python train.py --n_layer=9 --norm="rmsnorm" --rope_base=10000.0 --qk_norm=false --attn_scale=0.125 --parallel_block=false --init_std_qkv=0.051 --init_std_down=0.012 --lr=0.00454 --schedule="wsd" --decay_fraction=0.743 --batch_tokens=[16384, 32768, 49152] --steps=3507
Each number is 128 + 24 x the weight over its row's rms, rounded and kept within 0 to 255. Layers, rows and columns count from 0. The size above them is the row's rms in percent of the matrix's.

# layer 3 MLP up, 256x96, rms 0.197, rows 0-13, columns 0-95
size [109 103 104  90  92  99 100  97 133 101 106 102 102 105]
[[ 87 133 145 116 141 114 148 111 136 177 165 124 136  57 170 136 150 132 132 135 128 138 107 129 131 121 150 124 116 103 101 140 127 152 133  89  61  88 118 103 104 148  63 116 148 129 148 124 173 148 106 158 145 149 129 130 153 131 112 127 138 152 128 164 128 160 146 155 146 156 113 116 125  92 132 107 144 139 146 157 128 171 130 160  84 119 124 107 119 150 118  99 119 153 160 130]
 [100 183 139 152 140 141 119 148 135 113  88 110 129 130 128 139 151 124 124 114 122 143 121 111  83 145 152 128 152 150 122 147  86 119 136 158 124 141 150 114 110  85 138  95  76 141 111 123  86 115  94 155 124 142 122 133  97 123 118  72 117 113 119 152 102 124 121  99 112 108 135  97 127 193 150 151  92 118 159 141 131  91 135 136 148 164  93 113  92 155 145  93 119 132  73 137]
 [140 139 137 137 137  72 107 136 154 123 138 124 144 111 142 172 146 133 117 100 110 145 130 125 140  89 143  96 185 141 120 160 115 124 105 124 108 122  99 133 107 128  66 138 137 144 101 133 147 179 145  52 162 100 133 135 110 119 103  78 122  80 103 130 108 111 136  94 121 139 164 105 129 114  97 138  82 165 126 124 135 105 106 151 118 111 147 139 141 131 114 118 108 113 115  94]
 [106 133 115 145 144 142 155 132 146  99 124 130 171 154 140 150 133 148 117 148 142 136 108 120  92 120 109 175 134  98 136  87 157  71 103 125 142 104 146 132 132 104  86 109 114  99 165  88 112 122 165 129 168 141 126 101 108 139  76 152 129 149  92 148  89 106 114 130 130 133 114 112 148 137 180 121 125 156 139 141  95 111 176 102  81 107 120 142 113  96 124  92 157 135 110 121]
 [138 125 153 111 131 130  95 145 129 128 119 117 120 155 144 150 115 124 115 124 114  89 127 150 125 118 162  97 144 131  81 123 142 116 115  99 167 128 122 135 129 104 147 104 144  45 133 140 106 148 103 152 136  96 140 131 101 149 145 156 143  72 137 130 154 102  84  63 126 145 134  95 147 127 165 106 114 141 113  67 127 144 105 113 158 101 127 143 156 134  87 106 145 109 112 106]
 [139 141 100 131 130  95 111 108 140  82 113 143 131 106 161  97  82 167 134 146 100 108 148 138 156  97 130 107 120  95 148 133 126 165 128 117 149 136 167 137 170 140 106  89 126 119 101 109 119 148 105 117 110 128 132 138 116 131 128 144 145 150 121 133 111 127 138 182 140 131 137  95 102 189  84 132  81  81 142 179 102 155 150 130 141 123 108 153 101  93 102 140 117 138 123  85]
 [112  93 135 144 149 164 191 104 103 149 114 152 146 159 140 144 128  97 131 135 119 112 103 116 136 147 111 116 123 102 119 167 112 137  89  69 127 116 183 133 182  86 144 130 106 126 142 150 108 123 143  92 105  96 142 120 127 120 119 150 147 139 108 131 120 145  97 106 145 157 134 151 156 106 143 161 120 108 101 106 126 113 165 138 112 114  88 100 145 114 158 127 110  93  78 103]
 [137 146 114 143 138 108  88 147 172 148 108 115  73 150 155 141 141 136 109 111 145 103 156 155 137 117 162 139 128 157  69 140 112 152 129 100 154  79 146 114 125 168 138 117 173 149 126 113 122 125 156 112 139 137 158 139 124 144 102  92 117 137 145 130  95 171 100 100 155 149 103 159 102  93 108 160 127 175 134  98 149 138 147 145  76 128 152 127 141 125  84 118 121 134 122 120]
 [130 135 118 138 119 155 122 145 154 172  86 128 124  88 110 130 128 127 128 125 163 128 116 151 149 133 169 147 124 122  85 111 128 113 113 148  85 143  94 142 108 119 116 121 107 116  84 114 137  80 136 105 140 105 116  97 126 161 146 121  94  69 106 176 109 104 161 115 107 111 136 140 170 150 125 117  99 171 140 127 145  54 121 114 105 136 123 153 130 143 119 107 129 116 174 161]
 [105 113 124 141 159 103  80 102 137 136 135  93 125 136 153 161 154 136 103  94 148  79 112 133 144 150 104 151  96 127 124 113  83  95 113 115 145 124 137 106  97 156  87 124  82 198 101 117 147 161 127 131 167 127 162 177 155 126 110  96 105 140 120 106 134 137 128 107 137 119 131 118 152  94 124 118  88 147 148 134 108 135 135 109  89 104 100 120 114 116 149 107 148 156 105 106]
 [120  86 153 148 144 119  94 122 115 128 129 123 117 138 153 122 114 115  95 128 197 154 169 109 173 122  86  90 145 147 128 141 155 160 110 118 153 114 131 147 107 103 147 124 112 133 116 140 122 108 133  75 129 142 129 144 153  94 146 127  74 103 148 117 100 157 119 142 117 136  99 126 185 148 139 125 106 139  78 137 138 132 125 144 120 117  72 117 145 169 115  95 119  80 133 141]
 [137 148 143 171 142 149 149 138 137  87 122 176 109 148  89  81  84 127 164 119 141 140 108  90 155 116 132  89 137 118 109 161 123  99  74 115 135 127 123  94 115 151 153 149 165 117 171 142 128 167 129 164 118 106 132 124 100 131 130 117 143 163 101 101 151 125 129 149 159 103 130 115 161 102 125 143 187 156 113 157 114 100 110 101 122 111 122 169 114 121 142 142 119 139 139 103]
 [114 143 110 153 120 132 123 149 124 112 181 119 106 122 115 120  92 130 118 126 120 126 117 134 173 133 115 154  96 117 135  93  97  88 147 133 128 162 127 104 109 122  95 185 154 142 153 174 171 120 159 140 151 162  94 162 126  92 115 121 138 164 114 177  89 122 149 113  91 156 136 111  97 109 162 143 119 151 159 131 156 138 115 158 119 159 155 105 151 132  87 105 141 149 123 103]
 [139  66 131 127 160  91 116  92 135 147 134 128 101 123 102 148 135  97  93 169 125 133 115 142 158 118 108 114 142 124 151 126 100 162 126 135  74 113 141 136 137 101 131 176 105 134 106 147 166 131 134 190 120  60 169 131 123 161 114 133 144 146 116 108 131 112 134 129 142 124 159 148 155  98 118 139 113 104 152 118 120 127 118 141 152 134 111 158 174 101 117 146  94 101 125 171]]